Each number is 500 + 25 x the weight over its row's rms, rounded and kept within 0 to 999. Layers, rows and columns count from 0. Numbers have three digits each. The size before them is the row's rms in percent of the matrix's.

# down: layer 2 MLP down (transposed), 384x96, rms 0.0811, rows 332-383, columns 0-95
# up: layer 2 MLP up, 384x96, rms 0.114, rows 333-383, columns 0-95
down332 123:477458530469511554570521465491471505497486494442528516527472493520511480526524498497482455542484481509503509490508482505494523481510524495509514496469482448498526487481521466512515507493481506508466488475532505481485488521525509516526478468519502539491490496552504469565495510483503484563
up333 114:454514545518529488516514507502512500474494506486468478535531473453467467521530512515468523478489466491539529516558522478550496507544470478506518485550526520479492492483529475477544504495495492493497481494518473525507490480500509466517530513486525506542498516534549458528477477516486472490
down333 121:490479512529531525468521478545517501487506506523495524535514547532461498504466508530470469491478503527482477517485491551464495497531468528481518521483460523495523494532487475510524475463492520455517490492492526472469483458522512524530489489500473532449541470498555542489513486510477481496
up334 098:518441528513500524494517497474519502494529458545482521574510526506475494456491452475513557496504543488495500454475496522469509511501485501508457481502488481498509498495529499502540489540459432493486533505505522483543474503472542500496512476519505488473527495514519494503524485491494490471
down334 078:555512548496482507527543579516546518503489478520517495490480445518482500506491481493548537488493475526523496501507523484489533503465532448522491487478544481505481485472500478507516446490500519510509511517519476529465485492489540511472499483495494496467496451520485520540488463510496498509
up335 097:481473504454488460468490537520490518502505494476502525507497531532481524499504496479491531495508487500532496486485512520465511475482501505478538531453512513486456501494526484467488482510533531510474483463517558485501534464472508514510536484468481503487500571526501508473484491492578505443
down335 091:544478503517489533496492495504515496488494497478512515511490528477494521487487525497529543484523518475493456475526506483434498487523512516472495517483510495541500484507463502520529524498530521470471490470528553516468494457533530461477506507432536547460490549501514542465504498475488517515
up336 105:456479528489438523502498496516500511500479464524513466492490508486470522441494516506473582499518495501520540496488490480497512490520515485495478519478453447516494466454504536519501487534564454490488524559500499499513482487502496519500502495504496488511534517546491488478495494510515540514
down336 098:455522487471525491532518525495482516466480489491475495478476510477550543488494495550464504505522509449516526475487430503533467526492468527502528495504489488494561515521521490450530513513507496497548507511486497490492502484504474513520506504470503500499486499533508456504470480554527448485
up337 101:467512497524540483515475514452503506503494531472470529522503497490524543501546468499472467456503495530503502500529524502494509467496539503515486473484471489458494485498525464522544516504511453455466531529524483504500463492489551487470504506515413516499536486478529494492515489510502486490
down337 110:514498534495493483486516484514464496449526468484493477516532506535485527489550529505519480472503494506504464481484500494488482539511517490512485523503534460501504501537499560476536515480462524562521523525485474549491530499547492499498492471513484455517506535478496508508496453438469491487
up338 102:501512510540478529491474500504520528496490504508481474530520419485491483503505543504484513480490493546475496461547533455488483474520529477511531501534515449486460497471495463504530436505523492444508507494502513521505466506505503530485506491499517500553482528501543487529509471508485513512
down338 101:492485505483523487504489465458512483530480493461508520541536527513514554527497488504512464481498521502513517517498537460459547478508477489488451491479457512497488498493503469483483496473492492488509510482562446531511498511538497466493484511482489468476508507570502490572513522504496495522
up339 099:508490518548502537478498452504473539500489521517493488492486475534521504490476506497494552499517514478555550473452498512479484461510478503517472520512509450483503460449497505496464488538535471494496533520504514521523450504486493521517490484499494544445492484502520489481532472523530539497
down339 084:475488478514518456479493481530486496490524488532487518470466505516526449501498482503491503486522499513472510500542468517497497517493477483536516432525525512492518520519475539487498521547513448548537519528508512539488504501506480460481476543449486508474468473518470514528509517508488493438
up340 093:499456540535472495528453514510511491518519514473442481502483515491505517472507466524510525499503572479519487499468489511512497473487475505478495516521495510484489535512473522475498522520465499519490510495505563485525504479466480496468506503447487492489499553501495471501492501539514563435
down340 086:505530482500534506507471471515480487513499494493538547494492489470482559524499482488479527470513451496515527491525502523524498508464507493482474481479442517494509405486486489482528512521478508514498515507474518513509539556479516489489510536490489498517533538528520484495458503489546458492
up341 105:515487529493470491509516457486520510488496458492493481513508506451499508474510518481494490499481472488497492491524497484570555553474491558505472501437465492503457485503496516517527499511501464516512500549510501517506527505493544546534448504506452476516487513525497477512511491526542517515
down341 107:478502479498550539495510468505530509486525502475490512520485464519457500519470479431502542510503522528464504518492548522462468508497549463486476506508453514494515507464490479540501516518508488477492455474463555485535487528518525513500475469537501487486534522508536513513499478499499511492
up342 096:498490504498496508533496512532480476460488553511513498530511479517472442510496505507434546474514506502501505531545499514460528517516501471517492503514546516473530491446488521496504475489507459469496527553485491509515450501480484496469523540498494491523551518464539502476485485505509466475
down342 085:487452483491506527486520521493527527529488487467492520514482486504443518491494498493529463456539473540499453504525510465525492509561530505539491454500525529515508470522476492499498556527506442486519492485476491474512532483507532507509470521522475474483529510528526525483472517529471509498
up343 110:494522515545500455504466494510496491492507545507486505513571498487426524478543558535521486476459469501478529475508543506490498468486510505492489498483496481500488466515496532479488470467519536504465529511509497498505475490506485507485473467505492528511470560495512491562482498523510497497
down343 114:525522510496522497486477478498503505495512458507509521493535513528488496484533486460466491522473494549503505522482519481480527486548538472525529531453502469500477487512517535512493494523487474471542485517543445517434484504548469476500500461519505497528527449496499517529523524474500507464
up344 107:479463513477540513501512438465534527504531539505506504523484488472524537540488476446500532479495497505518511513500521414540511523471483524511512513552534455476495506489485484462496498504508456491513497506517524508495480488482541501516498521502479474495488454488527513517510483541477516493
down344 093:479512530466541517454520500494470497514498495513506505480506544475483504518499530480515527517525498530461471495509527491447457463486495521503463469515520556531497521507518506516475537500488489476517461504472521469514479519521498580482529524490476484493499514522462459498477542472535509507
up345 062:484436510544481463499477492495487513493523496485519455476528516486493501522526518508485554500484518503489541501526507460509532521503520517493490503503537512457511490509479540496482459486493467474490494534507569512540484479467513517491531470465470535494503531493517442481470461513484496466
down345 094:479436511492500487505489482485475512488480504497518486488520496480487498531537514521486527490478496495501547508494522489506520523489504558493490506492454517486492496495514505501504512519482469512501492505514599492566497439488528494487528463447484528513554514479512436498485493498485505524
up346 113:492469523509445538521495489487509511484479534473464471502514502432509538526499519518472500489477521495542560486540527472490478467483527497514470513482471469505502494473545489528529511526525518496484553474491525466514514464466521498512498513483519495534511483489549495478466499537483501502
down346 125:502508546500472497466517414479493506494488526461510497533512508509522545521517502467469500515552504493541498539483503497471524485472536495476533554512508516453538486495488506536472518477534518541488537511481495474495486490478514491512490476459499494475484532495500541504495520466480467489
up347 094:469484503503514484472487526489511508507514460523519520505497501483464543519530486503485522488516483480521522516523514501497517503504517482518516501559486494533505490450555475433514452513543415486509508491530510488490509525480499532499521501506497542551479490520502491494457485530447496499
down347 092:549469519472480511543500473532521496482511461496482487500484508491534508485477504509564486458526506567476534487453503494492476523526465506488530483456481486498498497513463515520489462489501503482502458500502506501480506481534486486485495519512516465469540536536522492545497520497549501549
up348 106:486475507498468472538489505531521469452467532523483482538523487480457492489456534517501514495450486469518522510521550492478510470475484512470538511545504519508483494497528479458478514451514482502487528504504519515493435486490516533501505481503517492461524519476541473535530494483517515533
down348 102:544483505503459514483510441479435467470512521505493461544512506500539504528464509551546499464456517480475498519509501507490452494484478561475490459484512509487535491548511459497521525528469505489525501479494493495458480507494507500519500531494510477496509520529489510497481508486525531501
up349 095:509517501468508497516493524463502533493512507467505463517544493510538528440496472458513471493504575501489484467491468465472531522477512535508505511488557548510490527477487537495515511482470472516496469508504512528535464474502487496480515495493486536460465472511513447478516510483496497511
down349 080:534495501536476498488495532515523478520498481539450556515533505551430507488495486494481494486466516494507522511507500501498502508440517455527469533495513480522514494476489482537489476486488558492512471490526486545428507492492499499528505495473496481487500517496506510513443531528520503495
up350 088:430459503503477492508515477519524493511494507518493457492497498481517511559496468546482529519491533512538542534482484459478491495530508567527524470479444498466518470490498542536494488470509468469505500514514512523507519497483490510524485513503519492470510519527470488448497503524491471520
down350 100:477498481497490554514476508491514535500468511567530535480545548495505505446497455444527467510535505470471475486510450529496470478516515489471496507510498471492505509500492489547493496525472516464503528505495506496492526505535448494502497517463519477497473489461491500535518499478534517504
up351 100:500507501505531480498504501463522517478493511525481507518521530482515500492525540505471476454534490491505509491486507440471505521525495531532504461528485476478462513504486484478478465497487465490461504480572503517519488518521525508497533457490497486493558522524529488556482488524476428488
down351 101:472530540525506485463450516464506503461508479488511479512507493491510509501550485527494493487494515551499485469517507501513523462518490539490483502483477471494536517517490527480522471515460483476478520476536505502551491492503522489492510545498485487504561522480479447553553534476461510509
up352 107:485474520542463482482497518516493465500551476504505486493514491512515483478493450548500516504505561468504491481516532490491507470517474511510443542490492487459474520492474539515459494499448494482544520526489543530532456494464505517511479514480485522501511542495530464480521493503528525506
down352 107:522516527497450502446521498475491469457541525466493501515527482532495476480495502502517479519527462482479467476511507534513493510547479477531502473512463510497458493490506525500457483516520495471540481504507517516490510483521491543499490472473495522540541550518495478578526471497522497506
up353 098:507501527516479527482513527517456517501522455494476504544539497494497503465487451521546550459498488530533509498466487512479503535487548508533546502474501429497482478525478500464532493524477494510523542523499493465533482521497486510479473475511463490529522508469495497456477502500499491507
down353 090:538495461523523505557482501490532496473489542484507507474485523488570456500496555490476503490497522518444476508498515512468494506528485495509502477491519503486528468455506501517502476539470502493463486463522497525499482475493524529481515485549536517472503468482512472546520472508453485518
up354 100:508482520490482549533499468557471460516519512501491499525495485470492497515511493542473504520515544538532560532455480490492479491470500518513515541487458460480497482438458511530537466512484496485469532496500507474533494472480474482527497490507531494494526526482503497509512510517512455479
down354 091:477505525509525522492506489553508516479485525482518466515499499480535495462482471460567494476498535506459431555486480516479522513509506528455511518518488467518478533515474504548518540469482490459483519535478497501513527530511469460509489531503476491495500497519476465522482478505498503504
up355 093:451521517499504468470492479511490517488462494505522540503479498526483526487509517534509499486482475508564504480514504475504523512467516539536504492524496518484492479530506490440463545512498485469470492524562485520515447509508530501451501506481438499487533516560500506512475510522502483512
down355 095:527480489463496486517506478527520458495495496501476458516529522479490537484532475458525482495493515499513548493487503486496464523513453511461507534456536493467488507519526481486529496494489499503534489508512498441464551493533467505502507512523495538545528517523541495506442485454483509528
up356 109:528489504518475466507469517479517476511529520494494515526496515535465487458514482496522529541499518523514494485497479513475547499520515488503464512484502519506525479436484543504503455437457516484469506508530537504514491508442535513464489507481521514547511535477529468529495488491501478455
down356 093:483501515489479485481506518537527524475480512510497532476507496506507456526507481479523543522537512515489438520514464527508470509508478509464495473440489470519507491538511507546471511498514486539479494439465527538453477504480541519474518498510454472471539524497515492499524522518486495519
up357 101:478524513493499464572476497502471462508500536534466490496527486455519533482506452450495489498448563483515516471498507491508503496501552497482455484502477535489505484540486522540479502490507504496477520517491498549513450494506528528504504527503469517505548501501494471506499506486493466476
down357 106:524530512489511489519540527493504493494523510472524515507478466503519492455509508560523499510472453506499492510491533435502539499491482489493541504515550474521491484463474497441514484523505508512512478498480408458468502499519492516515503486541517485497508535475512504487507471508464501529
up358 092:471507512489523512487509420530486464476517518545524482500519470527503492432522488550501510477476500531526522487527522500484488492483531516526442499474501502457488481521489479505525481488503479471489521541499496503543462458510539495524535478533524522479483522489499491480479481531528492491
down358 092:474525496508524527477500465486519491512479514495534471464517500516560534487498490504516457511491508531474460512534490523499479505531498483499487481532542508486543471498452511541483565494493530481474513463492525496489493506518495456474478487487510496438523514514522546517498472448505498461
up359 115:461506508485478496465499517468515493497495511483479461495499465476522503490522505478500468523477499494501522513511478522484553475485504543543464482472465506497488492513539515491531496469542506461529479533484544526522540458477517559453505503495493501523520477454531456526488458495535518489
down359 137:497509509491461491512466483512481477496511484487527474517475492449534490523524477531515490463503530513477518525528516515521474488513465562518468526533472455490504505553512525537482488532488486510423548507488521496534521477522524482498505521472483466473496460507515482487509525473532486485
up360 088:511481503484481491521479468515471547484508499480541517532562534503490524543530516465499535525479517480499519496479525498552491545536494495475518434500462514511516489541522506530496488533459497522475494488514481533515483509484482501431496474476489505503510544470483481505504481479526522506
down360 074:478569482492510523473514534472489480485546522485520511491445505482532511459459520492490463459538473492515501497502510528504505498531497525495516551512453449478466496458519542480490494512523499515487514511487556481500508486473457513518547527469527492513500479513518505491514519483482480519
up361 114:515499561533466466516500505484462497464452471483472513526520482467487534516504522540462495473476493487515515515521514461513484494508501487480555485470512502516421503479499481488553489539497546532484501513547500518507504519511497506470536511495498490519499505497505501481515462504439506511
down361 113:438518518492548517466488552534498511467491529506458476512465489437541503496479480475524513503517510499480530478509500526473506480527479513506478529478475495469501503500519506511474471470530495524488512514481506530480516462457529521523494515574485540504488459495500515521530492503520522467
up362 086:492470521474475504572478465516445506470512507503461466516514494498469508474522488484506490470516570549538494487491519484500543524498476525472536533519485479522486519482512539483522487535491481487495475513526547487515493456469505522498489481493488538505530517520536493527495504483536480481
down362 085:495456504477494499544514493476478478475515477493500512499533500487466521531516482491517506490513542512517562497466529467537496506481519545484507490498475498509481489471485498529478485524494465494481504520565578493556515460479528508517482481436491522502540512480496466486483481519501502513
up363 104:510505553508501443477474513509543518488477454535476512504498503505449523463509489539520503504479478465516490519532507506490509524496523490472465497477502510509510476443502533453531467499504495451480530555515498511506500456504514508445467528510492493533525500541528496512489472526499481521
down363 109:508578495491497473547513499522503511511500513537525528482507492449501511495478478497489491553504506496477522446513483468443520481516506508493526472464473486441499519471484446508555525473471495514462529479480533497523511491488494498494491522526532520501485511542518483510499466494487522488
up364 059:498461516472483468488460469485469514473484527514487490494531500481495527523550466490484512480513541499540532519499509509492519511477518503471498515495478459460500486502466525482509481491497493500508464521527546547545478441449498519489494494460469520513560521478508463511514468535529497515
down364 095:492456510504507496486505482477473497499499506509480494517509491484487490530536475514460523494514532516527535501484519500490490509483498558508495514509541484472501480483481511497498478494487464491474486511535611525558491442485530528490482481467467501511568507475516466482504512528505488491
up365 101:509522487536522460561472523454467561470515505485481475527491460475529546507527522514481461491509520487483506472505503480498523516500513525467503519539513514491475500482533513537510475474519505462458506504520496477521517479500539522510518520502489487436554460509509502524502469500490474509
down365 111:480515486488536476471478534462512502496492448475496512524503495465478516493537534490511466490510502502523503515533555513498476518528485554496479509517502506460522445490514517485537466518517493494492448465524530500478486492500518493530502489463520479547466459452503506496519491527487543550
up366 108:467473504509491535562510454528499540486533515511499455558512477482475482506505485515481554481480481518482553510496534476511522488502519526505513490465484469460509487513493514499536439516465464459512505538502494510512500497460526486507478494530521488495497537469499481453511514500529520501
down366 102:533510530512476464493477531487510490499502494500474521484513473497492482517515487455516487509495486508475526532438533515470454535503462532480511496507454471530502548519468536469510493478453520551502495477529544515542547507527482533507499490493454498491500521456529511511483509519497485525
up367 080:503457542545509468534493477492481506503469489537479511495491465485496528510529472507507518470501518486533524459500484536537532500460496492532475521540494486481494478499430483534464476492516460480535520512518541490524488458462484533512479473501472499485508522465530450487508489517518515500
down367 094:511471495519498504521489480489475479509507540521518453503507452503486514531528474510504530472484515506520542522540492497489506511460505551531475542532549478476523453493477526502476501505502483488498500523525577496505514453473494513513498474465466503522509487455521459471475519506539507479
up368 092:544531541475515498492460432470495478522560545509519513469489496509491512489497508487499457479494475497521492482523513503525523531496510477539490480484506482480468490506503533472506456478536417471516519498524505530532491497504474504506469486507502536510506496460514475531461500501501456494
down368 081:472509440501489527502518505521451517517503471483554512525515515476517478482507536533480453500474491546465520509481480513541497473508489535469492464469478485514552503490512485514464472478459544540519496504496526555516501508484537486505524505517533481497517519509473524493469489508486521463
up369 095:512464491518509498502512482501515552486543530488545528498490511449496495491489524476460503501495496480554504446500500495520510479522522512545521553516520484452446512473501526526468485501481473513527486482499553479512517485481519477527517500471466506499481538498526493518486501509484516427
down369 091:509538526488558494472472522474481476474509502455499518479519547494483546476524540501493506471536498496499515490519489498523509482508489532516534457467450530517492520486476535505535518498483517532463484504529497503495490501518486515468490439427529501441515509499489511501507528502512471491
up370 104:457501520504518475520492489495473490469478537495523501485513468429472504485511465528468416499492505484500503498527538495542491509467512504460522503457472489517452472461524518496562498491509468511488520480542500474515541496491520538480536504510514520515514521514509511526512481488483512507
down370 116:472498483496539496531479480500538493464507490530480505499465510539505461525509539467539583475494455521505481519496510486450498495488490471523522499532496491461461500513477484477481512505579498501474484488514533497471496523501498511559497493535491493489524466487516535463491501506509507501
up371 106:526493538508511487501495486533495502503525477535464464504498504443487483505495481483512529484521551501533509480512474491504517487524486475489468548505497496449502491518487458451518491515511508515472533495472570477508461507464479537502522485501502517475493515446512501484525471549527537455
down371 109:477515527486486466507486520499475480515503529531504534518496512509504465496461523508473541490494485499509514500495465487465481490463498567494458517527534517483535463486511462468482559502531538515493497491478536521460474513507493471529510505550483508486462459492546506499554496509524502464
up372 093:514505524519487545495506454503461507466497470500538492506533508492465522475536493555538497493476541472499506481504499499513497531479491509481547548501530494496502499510481476457493442492459522468480513467494501534516447518497459541508514474498505524473503558502483492463497509483521462508
down372 098:481503533515554483485497532489465461521499512481498533468487549502487494532515520483471477512490523507487522501450483491544474505498505525541454498529463501487526515497489495537543510497534525509493483489522449484496546523511517478532525506505474516523473507486461477540453512452473470483
up373 115:475467521493521495498513416498484527477509466501519525521518498526526493517520483545495519473518489530502535515497493499504559530447488524498462510467473506465512521460489532517520497528554468479477490566500487512519484482485541498494502491502477496472503520504505487479476475549479528495
down373 127:473510444526506509471492465480516523490473512482501460505499485547548557470497501510492499531512525487494545459477491506530500502515530500472473482460496501476547497509482548504488508520499512472480513520492443514506484524507506501462484489551484506435519506552514524503496485521509520461
up374 101:470464497493489520505466495504514500531537460507474536504536500479502512474503496482443483498491494501483506485543476522494541529483508496535490537473497535449489495481509521452539453517547501480451515517477536492505483508469506510489547504496511493486495541461526517495509469549548523486
down374 097:471532502509476501510494488534488511511491498455504530524505497480476487466508515509500542518515524452478508471505485483455479507501542475492511505506475562539500459509509481466546549564506550516496475491488520478495510478535511537501473485477542488462484500473548482486540482501489493480
up375 108:466470526497532508530500480511485455491488521507473538502486500430457487509518481527532509499493527480507526518503490529530516510430527496478502526495515476461501505479502525488459485526501510494465502480484538493511487473469498533477568456508488537515491502442534486508496509541497479492
down375 101:496474512488519495514461470496463473502512521504512513518512449499488494484468487512523532540514477495499529526505542496479509494467467492504531512525538493506510469457447549484479509520509506455495494494521535579487517501538453452489526436493485518482473510506506489497502494516513489539
up376 085:519502520510461539484507531494485517503556487495472512499505489477481475469514453484504557488429506502496511503529501498556513513537541500534480482556476447505511476505494490494478440517465470475495518544487484527515499492509469512502477532527492506497482510485518470489450492488515491509
down376 103:473493481472480506521483514479509480505485519527491520521521514465537467498460511499465478493511499525463540557511502485453492483543520530511546496462467516493503506499515536493513495490465480528504512521481495534487471484517526483451554472550545480474524532509496503474540513456489493473
up377 086:496493479525485513520493482489546538489476522462506511452498484525519464529520471473487513476505507478508504494513451488559510500493498526492485455507517545449500522513505506460507506515458507477506496503507495491509493489492496507486481475492479507493593528566512488481508471527468476550
down377 082:530469516475513499493505499518458489463496473540528500530513554511431517507507496513505512489500489524527482516497517495431502492481515526492552533504434507501490503509489501518464543495528504517498509499471537480511472515515462498508502530477492506497465521435501548506486530476487503457
up378 061:510413467479467476500477507475490547502506510478506493483511514495479508502519511526490538486490509500501514510472480494512531535474511546510496503537508499487501502489456506479492483503466465518491504532529578480567500470476507508488511478463491548508536515474518451493477479472508487478
down378 104:492428504493483503499495508467480516493491508495509487486531482492468501527541496512496523489485520490502526519483498477503508536483509564501499508536470492478490500483500514497504503523473471528500494518520586490578499458479524516478511462468469545510554509470511453481482479492503488519
up379 102:486459522518481532513547432473524474473515489458523556506518463477515484481507531455474547474494521512510534513542463479503538509504500526515432485499496477499517504521541485518523456514464452494497498505494493510497495524473529524495495506513508513499526512486509483494485502471472495464
down379 080:518528481496541452504503485495530523499498496519510471490547478514474484498490494475503474482465529552464519502522485520489503497544534461494568492490486518469499488475471512517465482510537478534474512464530501488495488450524523459526497496537461502508508491510553512497524504548498464530
up380 118:444516505477510468520486478490492549476539495567480451516476465454482528487493471493532516508528512468525478520475488465508509500504474494523493551497481528492493481513497490472499515529468447468515517499516530546496503480474516565502494528499485495508511481469511474502548503499517517521
down380 103:514483460537482496524459513499518509461482466512484492449523514516526499507504501520472470525510518520508442483501489505494534558478494554482541517522495502552502491471513545469478523470533515485477544487486522504472516496518432466489496538468484496493509496461521516506533487511501496491
up381 111:477513509503452491517485538516492510476532485510479505490516521457476506509459531521465527493455532470497557459535511496464483494489518500472544517479476478500507450472501480433520482525479499515486542496506512477517497464472473482488550508503544503522532539493530485474508494517526505498
down381 133:475480537443508510544520528551471486500520487474509510538527456500498497482497533515520527504455502480529514491473505451506497500500455506463502518503517442537476522516474494484487525506502513534503465493475507464483492462529500523504504484557468514501486518485490507462547484521513549498
up382 056:487444511465477484526462475468446499485498524491477437509536489497500508506509514510507503481516535533510514499486497509491521510490512562491516525512498474493488512495467500498496502515485469488496469511558573478570500472471515518479522467452473519521546508486502467483510502500499489487
down382 096:486432508497486499525474501469475501480521514489496491492522485492483499514528510501491512485508552505511545516496511474502515510484502575494492503521471492472473511498486499510493482518499466510504506528532591489567506460459521500486510461447466520507553502470509461485502495507489503508
up383 093:479528508441491554527508483506493486498497482531505492519516492512471475543507476432540525483507551520532503483506516448488484515499538499497477521484470465503487506488512471523561501520506471477522534486481508525498473523453521512475500489509492504548543493484484527463500483507529522467
down383 090:512568513514488435452523491495543476500488515476529487491507514506488497533490511552485501511482520494468483509504484518487554499507466499476533493549457528509537472467483540463467516512500509451480494484495472507523508521491488488514541519458514480451492493504473469531503520515485516489